Weights of a small transformer language model.
Architecture: learned positions, biases, tied embeddings.
Each number is 128 + 24 x the weight over its row's rms, rounded and kept within 0 to 255. Layers, rows and columns count from 0. Numbers have three digits each. The size before them is the row's rms in percent of the matrix's.

# v: layer 7 attention value, 192x192, rms 0.0922, rows 45-95, columns 48-95
# o: layer 7 attention output (transposed), 192x192, rms 0.0635, rows 45-95, columns 48-95
# q: layer 7 attention query, 192x192, rms 0.0921, rows 96-173, columns 48-95
# k: layer 7 attention key, 192x192, rms 0.0913, rows 96-172, columns 48-95
v45 084:154142148085109160160147159134130146124169136126136160128149129108131178124066150151131153093107148123097128109145147091135101137124131108096148
o45 087:145108114140112115122173126128124102137069111130140078139162125143115113105132157133130117126124091128134119152120151154108127120152138150127108
v46 105:165099132154096133119119111106088113126152151113167102123087148064121126084114121134079139117110141096150108129126176143153111137117110119102102
o46 106:099160123151149113149145162138159113162099164138100146133145122137129100115116139143157136130140119127123141130116082128124137097152117118153142
v47 107:122126110117135102140113124128122124132172138103089145117148137139116155172102170147106144137134116135129120153132113139123129126105147094093155
o47 110:172142103151120161095118129097113113108112123099180138108104126139154140056155122092133125125140137137120122105145171146125128167148116119168102
v48 090:145160138141105145162126119120152120149075130122118094115085098164098094140133074109135105093131118148177109151134135126158111130081139123118135
o48 090:104114086108158116080089129162128147102157103173151118130131126100165162128108113148115137137102136117087146111127118167123157166136082114116119
v49 099:111123109150116140128135127115086120131187098171178129128148119118162129130102132142082162160129100132146140111112137144078130155195136120121129
o49 095:154114160140148155153157114117167153129093146109106109139091107167108132121128126093162113134143154124151119113140091080160097126081128114094127
v50 100:121120100134121137068145073144135151119123107129164125161127155135149135145132138116131150129129106109140118129174088110125172096162133126124072
o50 100:111163180130100128175103130125130127143167113108117120143126113120092096116127096121104115171151093117138095123097162131151118167127110109152106
v51 102:130134156150158112091143147152144125122169134129112139099116171155155108127153115121158127093157123140144168144103108090138093102142155123173097
o51 110:129149126116095134142146095103125121129091105099132141085143092143075104133091128119131151166103146143094099126102146156139155156103108122100134
v52 107:152136148128113112129128125109089150106157149132175100109141143112090148073105118160103111171138129126119090110082116112161155153100133112134146
o52 109:105144126135119115148114135177141082136124111155101167148108155121144101104140141134138119116107149110062177153148142141119101123143153118123116
v53 095:175116130110120087150124137137042124088109130138110114084081139092126150109089130138120092127156150117154112093117143144142110142133148177137160
o53 097:072163079117170154123175156125143096131124121124118111189113129123136091111172146146115126160126099138064142112119068107088142123128120113118129
v54 093:112128118153166120146118138136134106133084159124117142139154111114111162168129136107145109138144123126123140113118113112114103139132132129129126
o54 094:139117116128104138080074101135111133104141129124087127144075139145113107094103127143150151083140132114131103110130126142156132126115148163113158
v55 086:118127095107137168148137147186107104088131153107114125135114126091130140137071118091082121116112127110111119129128165128103131135179124112150119
o55 084:152106145170136074093130108128149106137127167139127080180138090129112090100150139178174119109150099132120129096127104148138159116094126115053130
v56 102:124108153138113155140179096114140086111110150132171127158140116154096200105137116104134134153126151102165098108123118099131136132111107122093127
o56 101:133172106120125094109118095113126135136140118108130179132089141138158047124138125133108116103144142164129125111143163140116106153131143130104138
v57 098:120127112136088123157149149101098142119125122136129114145157146121093095134154116105160129112135131129109061129129080131163143164117177092105115
o57 100:118120124138152124118093130137143138115120128109139156082111093135170150102128142124117170126099108117170132129110116126101129102101071154163094
v58 090:116128134158084115098073178129142136168146126105142144122118110085156124122136107175146144158170161117110121177155138097143126119118109106156121
o58 089:181139130114166117116159113124127101119122101149122113071149159126101157120106162096105180106142083138132123092137136154122145156149140164150160
v59 101:143122112082134126133073116095137108135135114086168112116155184124137132146108140122124162126141136093123149159104071080138103095122106141120108
o59 104:144139157196107145127166169139105120123090146122102135106108118174088098059125144122125124177112120159104138103147164154155110139170154078155119
v60 095:127126131106142194124141144062131158124145137103145108117085123118118131130106121138135136097124115129132159114129181129125135117130115116169150
o60 100:128132083154098064149156113150136120136086103159141199109176105144144110090123140128089147121107145113166121153123109109120111130147151149077136
v61 092:168108100139139148122164102121165096139052141111151115150158118107140136091129129117133144186098147131117099103134116106148138135128112126106105
o61 094:125139138136130051126119140134150102143160117136126145100128111134099116166106111132128130104106114109130116139138131136109129120121134148194127
v62 072:146105130129142135165117105142183151112100119148113124123149136128063123129174124123150100160127101107132126119172122171124110163105146117092094
o62 076:102113145096156131087151104156121101142089115080117136122120141140158110170066137123153136122086120160137137154136144112156129113158145107174129
v63 101:121124140098135137107135116103146125130099126118124100142091162163087153102110135098100113113130120061148174041133145107122116130131136118115117
o63 100:100105130140128111131096110175140110129162135106101134124148098130144050160153110106117117143107146146159115170137135122117121121123173157100175
v64 106:112137126145123125090100149126102098084165133121114114088157138083182160111104161121148136109163148114115132135145170126150138124126104157124123
o64 107:151148136134150136144146126090142119152104165119131145124117156150072113127146153139109137141114092131131096091112101114128114119167149126136156
v65 088:151155112137128132113124139135118110103106169118131131137127111111142133125147119117104130178140142116164106152111127128143072141143107160163167
o65 089:095110158129151090111131152099113079147141095113099160131095125142085134122134120127136144119112120141124149135113123109155172136119133092108136
v66 079:135117133112134071119112118176152138114086108170132124152139144145154134200135122085156151129124116119155165141070133115152121076104130117136092
o66 082:091108109159112141144116122122079109127132159118149122133103112117116108120121108152165132181161108123091095141150110129125122166158096126114141
v67 106:101150137151120148108099093138114082136097084107119103137149118123139148144114113097186128110161147136146112123166136149119109147141113109138169
o67 105:128094132105129119131161132076143170131172176147131139111099120128123118149126134144079115158120122137156142077091104125116097139115111138134119
v68 101:111131112101169149108119105118154123139106147136130085099126147134118109122142140118141136155147148164130133107100128110113120152107133120152132
o68 102:121117142163099100150110096112144115111095102125127151120127139132124129127108107129111151108144106100117132152137152134171119095158146128113129
v69 096:156131096107151131156133114116103117167141115135144141110112134115129101101143101073101131167145083112124164143143176068115123102096135089116113
o69 096:122125133174104137140152138116159116094160149135095099151128139127143165145123121161162152109136161126120129097133094160134129116124124166125121
v70 094:161159137128082133157128138128125144130159150121176170127116124118136153129108104097070135138136108162116113162112099123122153158124099129121142
o70 096:123135108124151160095104145143132134145173161135143093161114092143121153149118139137182148103123169101116129117152133116165100095162125128127095
v71 095:162158113138106157133172075088121119121096134127191139102101140075119186132127132140132131144122110131189120083144113107126161109084087151139169
o71 095:087137082120153138142124156143122150115118124110128128166108153154132073128140155159135100093150139129108129124111134145092078138162195120128091
v72 116:099154114131151132101145116148155077144117100129115119163093156102153161125112139152144168099135147149145120094064071104160119072102095147138143
o72 114:148096119120127106112086139127084137099146164118136121127121107145081118105152137128099120182128138101093140132137152127076140146156136106115117
v73 091:135129126173097135060116144136140124173153108152139099123121094104091138096117130182121142121138092134138117139124123115159147107145142114134104
o73 093:149158138076120146168148130108157141117156163146127139126134149131144131114121106075131146085150133138135088107131116124123102123102116144128132
v74 099:165142108128132154112103111171153108096082085131103145140113141115089138136161091122157118154112143151107109114117141142150135100104152101113156
o74 104:114108147114091093101175089100118131127134147128113136131134122156170132109100135156122124098113122123106145149154123130098138153145111141144130
v75 096:118160135126129154147100101136147097124105103116113083143145122105129122150117101108141162097134133173114126103129125112164118120130141160132129
o75 097:138097151146130084125143115112132162106119148133128158124123149175152129123132135146092145135106156090147111131133116147098136126164127122126102
v76 098:144114130164136121138168164117116102120090123112153069146128146100134147159136111132174133087083142122115096143140121090166107125155094141159123
o76 098:133133169085112124145113153115104157129191135159088158095168167121107126127146171147104122166157127144141156101119130140076149108078131154116121
v77 099:096110140101134115141116132160126153165125151077148147125144121107107141102144108069128127096119138085117156122079141114122157100093104153104112
o77 096:127152087164126104122135124141093139084106171128141123170130114147135099156118151155141114126115120128119089116142128160139073142175138109143154
v78 112:109123115135170144116123117140136141134193121154112145146116133112131114133140139141115125100105099107142112138158132115120114105142120100089115
o78 105:144109156151118090149113147086121166116094154119137107146153111139104121117110128160150112167109096117136119115107136110156131137115132145166126
v79 089:134169135146128105142107103115177089089116103149120182142138103124160142176133145124139139090117149143097124126140078150138097118111098151102135
o79 087:152082171099159135112137162104083156122151133137135081135141156126096135119130150161121124156156139154149139138110140115136163159177126097151105
v80 101:113153136068164146151147131132146141120070150150071154155128055136128106136156111154084124131140125092148141157112150140132136131106130123131135
o80 100:134109108157131089105112121128143107113141088118174108132096124073176142146120143117141149117127135170100131102148144163113132125126106139138124
v81 102:134129154103111124114159106131143121135138125128126145141141103125137083109149092068106120129140156096137181146147133095103121118123110144108093
o81 102:119128166111152101136116131158101106157133098120071107135117126132124152172112128181153146150131093185158105128131149174169129144161138067151164
v82 090:104130117154133124057127074158113110160129149118141115157125125100134190051167105115135101138109160148137099111153129125157130129096103128109098
o82 090:122139122112102118172150148107156169100159154155148151148121120127087097164089129137136115116120091099095136115102161120129134140147121110172126
v83 093:144163154136116146077168065118084138145114122129122126137179111141108142070114125128114140188150121159151165098119117161124150145124159144146168
o83 092:090085115084111127180116097138173154160142131151119164178076146099130112175160099111144100081077153091120095164130148082129076110101134138112109
v84 100:089098153097143148153108102135135135139139127121145152160124083148156148130081124107094143091118132150159155191139170112167118182135111150176128
o84 094:113112109152135097118162129091119118118152106167131135108154106095109121135123105131130124125102119158085146093124149130107117070109119138103143
v85 087:111108141160120171155127194156113116143105150054126125138125100089094138133099097168114134153145170123119121147146131177104124120153138116132105
o85 086:146150139110141100148159092150125112129125111167140121125134127145155135129137157107116110069149118116149126142129097111168161147121121105127127
v86 096:147109114124101151144095129118070091170137112102166141082119133121157138103117138148119136144136080097122139156191095086159144111129150131118096
o86 096:113134111151135147127147114156146146062121170147083090106143179136129103118148157091129138117146128111103085100058123152158144169141116142123142
v87 089:152118106114097143141113103129174135106097090162136125108075123126130142122098133137133139127122092093128149129203175115139151147118069107147130
o87 089:093146120097137089099148122101083146150155115129118132135175140110169085147137130144093116138125084170151118114130089119105115120160148144122126
v88 095:123135136139133163124170169176154150165150129083130156076102134128152146139128120154143140078148126093112134128156150096133118126129131112130129
o88 095:161149108118110136114147122084105152093125129146162078174150098114133104137112163105111109170089137128108118103099114169110100093126156167116115
v89 088:141133116110146132137127128140107112137185135151116088100122129128091154112167126141154113107120109111150107113056138144133141091089075107131123
o89 087:116113137094097098108134108129110110109066146104159191130123149132139123095132128139124111133177117175112142144158114096157112160162130112104130
v90 105:112194153084089146123162105094138142105149139138106178139137152120110132111123126139155116158160143077140133093134131102111160118114168091131148
o90 106:123098116171151092170109131171132086154108096093140084159109141117153137141139123167116112122121125139141082169109137163113093113150123126110139
v91 078:124137131157090112135080130173135137128103143100104100155149077131098136112159100117150090162109143137129107104187148139153105127094099162120115
o91 080:127128137073134122090156106127145117151147135139134156092152135112146128181097097133117151070131082128161120144145117136116161128131128118168117
v92 090:152098137139118108147148121071104101119108118114102098128161115140165149130118143160117142121099130166141124151144101111128122141164150156122146
o92 088:160204123143117132125089144156165158130149129168110156142096177132121096092121115119136125146129143151096114104129169128136154136095126126109122
v93 095:136137096130112141073158095135145150144119178078131107119148159117130091103157116150105116180136134117126097107117113172129138091103109142127122
o93 088:155097139131144104131103160158105112105084102147164139119092114128115149126112136091148144117101141120129150166167120089131113107158139131133108
v94 092:132140122143084129103137170175135126199188148124157155136082123139163146155116131097124107136148112076129147153102120134132115119112093131172128
o94 090:103092102132186121092139134166109107088115172119168099109151103123075130114134141130138161127116129140148148096135136138120143171150152097121149
v95 091:146101146132146119192098136124127114115124155125119182123112130134156165176123156098151124148107168176117170098112125121102138125130136146104150
o95 094:143155103164110122111163123086143103111107108122134103139165167143125131119140075166117132079179120123144091131141132132143134150147155163163155
q96 100:101120111152114075124150100117126152148157159150136135143117150168181115147113149105116116145123120152139134156149121149143091097129092134121094
k96 096:114129118092132138117120142152165166130140107073126158066105098089110137154123125160153151113110188075142137172100123129123143101134104133105166
q97 091:150142160124170123118097132112133102105147075115102186162162136136122107146104155149197109104122100114150125187110116121164113118131128103130143
k97 091:093130132143141136142136120125128109126108109110136182109163123135135163108155132124097151142159128124107067164134164133149073122137120120098090
q98 096:134161141155157080093108174139095130134132132148126130131114142138147159103137154161092106157116148125152142138120114149127132109147127086090089
k98 097:149109139135103137105138142127065142117132119106143149093094087115142102131140204143146074145132138074096145144107141132144119133094109167128112
q99 095:124139152140137098123138124150115136138074169132169089107127100178132118156106164144129126109068105166092098128114114129135125118131181151137098
k99 095:135121135120142135124139142129123095088145151144121084134106160129122116156094136124140139113143141100123135071164120125127087147123098088138174
q100 093:088153119162123135150122114145123112151097109113142163151122108106102142168104122174135141140144121113111108200135150181099132120110135150144163
k100 096:134113130113105104123165156114085128079120126149158125133107091186147120129133139093151148116114149168122090140120146112154122169111088100155143
q101 099:094147095140150192119123089121122128133135120158143146176159173104061116109101086103121084160099130148142151079110135135115106120107095143140125
k101 105:131062144132112135096135113141129134175160136112138127130123114129165151090123132129146093095111119140100126097092137166134108130140165147131128
q102 092:141107140109100155096140103088133159089141149138119131086108092143128122115125132129159112117133088158118142101127151126112139116137138160134142
k102 091:152128107102126145130118141124133093104126146114122109131119173106167130135143148124154113169148096110115159132097128132140121189112109106150163
q103 097:113081103124108157110127128131115183141102135110112130137101159155156117113108152150112149130149123105103121133139060151161154111139117090133184
k103 100:160162112137155099073100115093119144066172126132160126126103101078126187138127102157113168126146168181141134129144115096129125138153141118080130
q104 094:109133112132119097136148127101111132111132072116123186104137098145083109126121156123203137193134084163149131134103138117123161157130187112096163
k104 091:103113168128162122135110096102150124086140135115131148126145122134104147125115109123094110129132132095144138133102181116172076125139174130133122
q105 086:099127125100160130121146175105115122161081114134167122142106180138139134097157135107118118086200110153095135136103125134089118135113141155154103
k105 088:124136155154158158116115125122109149128135115130152102131089113107143095131110108100112093142117122142078138082091128119144101134126134157152124
q106 094:148098158132169088113138107144112153150146139148113157095108167124124130152150155108120128134099144139139093091111131107098134120124088144116116
k106 090:137117110132123166155121129122111135110153091160110113080148072078120152083145143148070131129143133087115117132091106123110125107135095119089141
q107 095:111127077144152134098096152136112126140147141168125152120104184161174130137111120081140143129137109085105120104120121128138113103144135057145157
k107 088:145141100158096095136149129136120151125142106128176152139090088137135182095167089126099144120168100164106092091135124103121103134141091173153118
q108 100:132124130136164124155186101097163113118151142074157094155158151174101148130105083092130118118124089105119148131148152114128167142149100113103143
k108 101:082130109152130120143148137123141119129119152070166139181155128090133120095153152111131174106130112157123143124136097114133179134118103127154152
q109 093:096151106120107110107126114089127139113130122146172094102143118154138127124148111145144092172140106149190144090100126127109121137103113145135137
k109 090:137123105114132113087134135169126106125145160123148113166120110107109137112102140140108142169153089108109159125118105139176149134110106116097165
q110 092:114121147120095197173108140124094130083108146124160106120122138170118137121138133131115147102110147156151167136117115184117128166150123150091109
k110 094:120106166106154135110114138119129133159151106130138112141144177117108120134087122134142164134103113124126131121100131128094154182094135095160110
q111 100:091123173117113125175096112140140137085146123170136098159099100097108149135155118150162125115157133153121127123119140129075120173131121139137099
k111 098:182048134125139117150120113163099103157108120117124120124128119103126121107130140131175110145125124144126152136087106137101126134125134123152107
q112 102:105145133129129125144083100141078151146143125114164116147159125086102126136080108131118099094136121120109099130124117158130113162139164111149113
k112 099:109129161097143117138101130116125111142131139132134150144104144156116108109140151164098090109110101125085157131131158091139110098149102106146124
q113 090:101099158154141106131130173128121081121153136126107120139114156099132129152131131165148144136119138132128146135166144132188114115134106093162112
k113 093:155122120138122070106176121129117128130117128147150094125083078114099161117172199146085137149140157130135107112145137146147135124125119145104136
q114 082:151137157117083169156154159144106081121134159143153153155149123140120124133164129131120106136124100138146109159116121132103120100109100125112116
k114 082:134159130122139117141146148126131150135149139170161121124148151179091127095118126105149140141120124128107139094146133096101067133151175122111126
q115 101:142155114103131135118119106112159106102108130078131130124158164139092087160118156167097079148113135146134112163136090136127114110111133162122119
k115 101:110119100128140123136110138149153133129177097116132119116104156176115125170082093141104125111138173145150110177096166148120102137143097133128113
q116 095:162146122149149149128145123157124117117111138139107113131106133142126127128132137136113128103147119051106144143143109169158143140132076140132117
k116 092:079119123134133108121144174149158129152150129095169113120107125170158129160135122082126147120146133137120080077133126110125176092097122158124164
q117 101:129116144142142132156185142096154114112132076154140140154091150097120119151105122118101156173159118125104130146113175145110116116131145125124142
k117 097:141129113180150112175106133082126134167131099134146164132113121123112156140111135134136110133141124105117110132106096109103142124164137115102073
q118 092:105143170129138146119144139165111112120172137090132136137152074166082141114124130125099175185120143168153090136126180144175102173147130113134108
k118 086:135128143161151142136103177134163133155116129162156148139132149174170096109157154094127132145156158109160177110127109113166122124184128107143128
q119 105:158150141138068115085126158144113135113091167106087126103173090094097109150101141139128140130110121122155182174102124141153136119075148116162090
k119 096:147145145113143131108134147191135078088116082143110114103119133133145148074134155103144113109144117129167142080118133101114119117103147187097096
q120 096:149144152092126074096127104180081156105136129139110116104102144096111104117143118143148112155140137121155110139131117139141158099084106148092149
k120 095:112073118147108128130159127141161120096119092172140051087139133137137196126181133131091098096173141138157112141143171138143130161155137119113150
q121 097:116110123141142140126117155124122156126155068095126137100153138099120124109144077127125097168148103142163087133108150121077089119104086133109141
k121 103:106120153130164128119133145137120106110139188146143133113120112151138149110124169116152134117115116128122140064088150145140102131117146153143088
q122 089:177101108089101103125115119113129123135109149149101127091126081111139142127095111103133075125133114157135117103155153127155133134125156122136126
k122 094:100111162156121162157132123126155075131147146141100106095148128123107137114169086131110101142096099140116156094178178158107131134158201100125184
q123 100:184125152126148158153142109113128178117151104104113139132098118150147121109136120134176105097124130107082117091103140108099088155107122135113161
k123 101:108104111150102098129138145151117146140151083115093121147172119121137153165095115137118117142145125063134110102107141161144111140138136094138155
q124 095:157094147116160122102108172125154120144108128158107108094149136133166110142095153106131136158127150156153149135118128132142145170140147100159119
k124 087:089109085150123176145123104098136112104116143142105129133109103102102100122209141140125159109138091133119111121155145076105106165109118136138089
q125 101:136105141132123131094117125106148108146136118090137116091110163120175125105095118139086119148154113098122138162131132174173072182131100120136159
k125 099:109182092139096135100089109107173107112123196086135104085139126164136162157101158118099067158103147091148114140152087162146124138115147086151143
q126 100:142143103170141142120168139186112178135121138128151115158132138110159109112108087066128121124133116116145143128131157152129134102133161144112126
k126 105:118133139143117107125138146118138090109161135135166092139146106118117099115149122153115126107119134115091139170142132137107162149136153130101133
q127 092:147114164145137085130074129109091098117117162079144120120157099142132105129157140151123147056080099128084148136112083137151122115112130180158140
k127 093:096147126114138130096124127134152128109116124132122104089118117113163165128140101125109173122140126095148108113154141154142081155102144157137141
q128 095:137116126114136083084117093105102143123152119173117133135105149137138112184085084151090145113132112154132137165144171137155139148140134133108131
k128 096:139124105169128095122096130164132162085140104084163138123103103098121138172133134117122101120154135162169116169141138161109139120114155113127145
q129 100:130122138160131152172086109096146112108117112090136162151104124122086112158133110137117160164143108129161143142107143115116129130111110088090090
k129 099:147135138134155134129096124118165094140145148127129150157090141137140102142122146077123130147118145152153138120069134116106152141112145105128139
q130 086:150136125149158124128103145152159156139090146170120172136146121091122145100111130131094155115160156140134127079121103104152167129094145150109106
k130 080:138114178131150129166140080132095137098131117143136129145164072098094129112114143111158128117141125183131134161124093144072083108119148082114082
q131 098:166137125169161117121105138110142140139108136106105134133086142144127153119116128104156098121177117159121082148119107103149146117123152100114145
k131 096:085151084125138177127148185096117157106150146133135132134118104118135123138133120146135128110135166109124111143139150115120113174131108124112123
q132 089:120133110138161175158125132109114170137110146138117057136129147092116120097165105150136146154161113111105106089092130103101160136119163115142117
k132 094:125075115146146162149101115104123112100116097124127112126123150125143133132108101094165156153146144135110102091112144142200167125120113118176140
q133 094:133118156128165143114137146138105129148135142157112108153123135119100166100113157115125093148099113117129140068120126108105113094116113133123142
k133 092:124095122141107128114130103065135113095167155156104157144075078136120109093150096180127141132117115090111133134138119133145139084128131127136137
q134 092:159127117117141138137090129158136120140118123148150092131118123112084134103104119115120144141139098123139147091079131116131103185132091143108157
k134 092:118161138114102163110143099110129115095134104120093109148123151154141097178125094103103184161122136168112148148133115166112117165075153132150148
q135 092:152140117139121154124088135148172092086150114137067131128100098161124086125159125110119120159119147117114137139128124127140128130126155151132133
k135 094:112102072129135153159121133180115150099105124078117109150143106107129087155162136106104131082147104093138115136117135104122107158123117096171133
q136 100:111091107124139164142074111119126141135123105131137123121156143142140084131118163171127123120160133097167104123136185110129096114100130206116127
k136 108:113122146128111129167113116142104107108167118144131159131141116164128120109095119176175136139131098120147132130090148081095110136125141133126105
q137 096:151108133150132147106153097095136140104117136132162075141088119128148117137076147130147084126135109117122103152144114160140121153112164100115132
k137 100:126101114092106132093108130120124105175151110137146135138133155101146118124098101126110112102118121121133121117103144112130145108125114113104140
q138 097:088122146128102111137145104136126113123116112154118119099116065135098095135120163185122128160102147163139104097161110102156093116060131139159135
k138 096:136150137130139134093127130142120153147113139167057112121123149138131150141134133141135140139132156134153098106086159092079080114165108102142111
q139 095:136133137115102089089133117100092118145118134118123133165165103087132144131148144131130158077078124130139101135084108146126104132140138151102162
k139 093:078125058122092109095135108150144102149095087146131085116121162158122134123140129145109132089120149148108142122195112140135121166140176166131170
q140 113:128127126105117114169162138112118086096168109122107125145119121114086099097168154156148153099112101132123179106130129135100112108135166129117131
k140 111:121091126115144144184105135145148132127115077178138109207118177181094093118150137118125144103134155135123138109149115093103105125129143143145101
q141 086:143113153130119149093146162118125142113128128140163177150126142166088140142088140126132148101094113138138128134130109100119127137162148068138077
k141 082:146138143169166142148124111148139129114121160152143143156109131128070181109154149115132128161133131124117090118176157135147138112118150087134093
q142 086:141099086124143100137055114159133162150125117146130140141109122124062138127111127110158116152128080178130112150143113124125115093155102122177113
k142 085:116124141152149152120115120114161141121131116095105131123101113141130134136135116139097111151168168140144143133116112172169094120114139125110157
q143 095:114111133097121153128177169135139143081177139131118122123118082124148137136156128116136144109114147126120162138138113103099104131130155137146126
k143 098:154126151134162112135127100136132125113103161173102112097139127128130097135141143068117120137138172152081167118167124131119158092105139170131152
q144 102:137098146136127118132095114097125144115140144123137157121130133075154158140153102129142098160123120141147134134102088110177074113095120130173094
k144 099:080104135124168115145139121100139171141116132125197114117137098133106176135110104111110141130127097171162154116132145131055151149149149151088145
q145 096:151160156111162091144132072131129143127076171129111127139137135104121140106131142106158122113159075118149138162136140142123174118113124112120140
k145 088:122148147107110175160186112134128130126144136146125166155122135161125133130145125101122145103149129148147112105121158133134121078081135155162127
q146 097:128116099164102105130134140156159129144104123103130094124079112108138124182115125147141096115089138190171138144144138112110161160133081118101129
k146 096:110129128140105077109089103100124091141163146104152120094168102140131107118150143100132133087150149141156157169094118155073172146099096143100115
q147 100:164098110135183102111140080129115120127171123164145129134140140125100136155107054116152106113145108093150092109117134133108153173171104134162142
k147 099:087133181123115144118141138181124145106102126098141119123128119109133121099104067142106169137105141114154132113136135119094139127156153104107116
q148 098:127150108149102185172124119118166143092133139138146157163103058048144100170122138100122117131135139115125130132142126128152116163100127107099127
k148 100:141092186109127124164100137128140102120143088136102164151118124117142125120116152088154106124177121127133143113134136085096128106099112119139114
q149 099:103140114165141109138167159093113098083126078096183138128164116112094143154089161168111183095144124104130112122080145162147151145143115163156118
k149 097:124100181127114126151127127143096141132122086118188133157133141141121136113120126113103146096101113117105107125081146107124103107134141149171107
q150 094:127143166136114131122166101114086125149094149167115113100083083090117098099123153146131126126192086108103134107140138119115074155079141131086131
k150 094:145158141152143132113138133140139101188148126125129118104117129135121116137092122149180085132105106138132176082115131121136153103142099104111099
q151 093:168118121130066143125117128122124144115114119097165131086085128109138129111129147095122115077128167095126114154101181145130143141149089151160144
k151 091:103125134075090107155109132152081140129119159146139144117118159143090172169101123117095134098126144119141114099132097128151160115108142146107110
q152 098:096154111106172115151120083076147139115158148177138160118103113095164125106132146113116153140132106123147135109142111156146138118159119148135134
k152 098:102153130124087127121123153155152127126122145096166162147175126124139140115104080143092154144137122135109115094172142118091110115149154101116185
q153 084:158118126139155128093106127146136142126118133121127130141139130113152153114170126123148095144113164126139096130183136162129104125086106113144146
k153 083:100137140116149132115120122143114151130142166133121135114156112101102123135139123148146116129164137161119090092140123143106135122103157141097119
q154 094:153140131148104141134152107136135138080098112102164095143138114080151129110100158135136148164110129179123122145151127100097128102135150100146132
k154 093:079127138163148132130128111106118119167164140167089160077098158101118134142172165131106110167123131121093139091107109099109112129148104108118113
q155 100:131119141131180122108128130149129121176146137099169122097139136122087089120058106174175152117123130132128179136122115152135150091165151123107122
k155 104:159120102104149100115126145140156117095154140124096093148116141143133139118149154139117107129122123125080113125111136157168087089142166167108131
q156 100:104159161140124105159108153141151120146140139111122127094128148092174142128154122124139102095103116127141155134159092139149138085110130130096136
k156 102:113105183134105118145150116098118143148147157131136104137135147096134102118135107134137078091133150165123148120166107115147134123125069145101129
q157 097:113124138168130146118121117109170139123109142145136131161124110151144142142064149106112147103174112169128099102133112079145102118157123167147103
k157 096:149109085096109152131125124125135136116131125133126177143113116079093124122120113142131095133141168073146118138106151063159129122077144104158157
q158 092:137109084120157156141178140116139137130163142115128125112130111130102121119105100131172098102139105080139139094105148163121076081108129121134124
k158 087:116136156163152132125130132134100124126081105140139118124150118140126148131137152140122121111086132174162114112141111137120092137150135140098143
q159 097:102105162133107130137105108144119115119125145128133104094075161094110108114115155120165127112140145110097152162111141156123124126139107123090117
k159 091:137150130116126114152092174101124158117075160138162131111148163148118117155124178159108098149151163187144136105151103098134122095091129125107119
q160 096:139113132131070132114089157121124163181117076150131095123127123134079173126169137122136158131151170111106139160137101119191100117096122135116114
k160 099:128080126138125160152134096127101112134091116093115166123129144154133118154097170134106139158126154141142118143124132121129119134111055149121146
q161 098:123163119168168139132111151135149161139146163161161104144111101128112147078130161152113145122116118145158134139119158112115101124126095107111150
k161 094:141129104132126120091126116129114149135112162168125134149110138148108148102157152136119186116167089110113176173119100107152118143150092120130144
q162 085:107071112132128137172149128132095112140114122171124124144159196153076129093144090142125130129143156143102145111114163137141205098117132111139120
k162 083:102128125142110087148141125104096142146082124154137138134145156141136099070120085125094132145124144149104151136104152159127113107131138165112129
q163 108:140131118152112148117138136178144143148080124120173124114162129112097106102118121139120084064106148175129102120134141119114117164116109098098124
k163 108:117107171074115141094119109092147113143172139121126100107151185113147112160195139109163096111115132123122142123116105155110124107113140122141121
q164 101:121133105129182089142080110127092137129143116160178101146129133102127111110115109115133097135112118109144117116098190173069111109131172115133111
k164 099:113128182135108122120143115091073124109128092135156129111109115156097201106152128142168063124090139155141146143116130135137140121158172111129153
q165 097:088133155095146137142135096125150124187134118152131092142125108135084099114108131103150107130117149111133132143149137095156143112167138143114112
k165 091:145113135114114142114139083135116120117151109079106120137135125173113112120118127151149188157115136135168099126100080160101110116193142136139123
q166 099:104118099150152165139101105129112140110126122088114160158148140160076137134104127146103112134130173101109149100110160122169170134113131112135152
k166 096:157154158146128147148125146142111163127086142134180117225138114165135108113134116146155152109114066143117143137136085116141103128140149142175120
q167 092:118117100133146167111177112140113119175099120100141126106106089149148180178109146069119102138159119121120132115119107137138116174093124119111065
k167 094:117105083128144150125117107078104113105095134085144141164118135095165127133201116127125131135154148096157118159137137097135147136117134087118141
q168 089:150112127154110156142125093171123137169104110142134131099105092108155123119060144146106122143134171101116106155140154104213120152136108175086117
k168 084:171099138088144119151127123113159111155170119166096119142139152121123148147130163145105123143111095100097153165138129085142150116083129123139127
q169 095:136097160128060115094122150147132173147112187129106136096111147135180128124153143144089150154120128149101147168147121134129169115127073110136128
k169 094:130180102147097130106107165128175126121127141158110126137111121140115143153130163138150109120124154107130139110131110169116144128090115149124132
q170 095:116134140093105088128138143141084132137155111114125109120131136107150155148120134130111162122119155139151146128112103146133140129121150143131148
k170 098:151124168145147143130094136125118128131152133096155159096138100130132120115120082109107133104138102127113127152125105128136129137098168121133104
q171 089:140126124149114166121159116131133109118116077157088141128138159117163110125122134141145158096118127096120154117134118100128100125120119106172057
k171 093:153108122092128128124113148146142140112118088155064120124092156112106089159128127154128146128152113126092097130097167099133151132112111142126106
q172 100:151149113118082173141115124115096151121067115130091149153154162160125109145113103096129142102115125149132139115135194142144106096135156168105131
k172 096:087122130136128120193153178085135078144109129117142138153110140136082130136131116146105126063126120121140133113164114075135134138096162108054111
q173 100:125147145111139145093142115110135151091125138142141165139083139112155113150124132116101190103133112103125144148155143116126123073077075160111121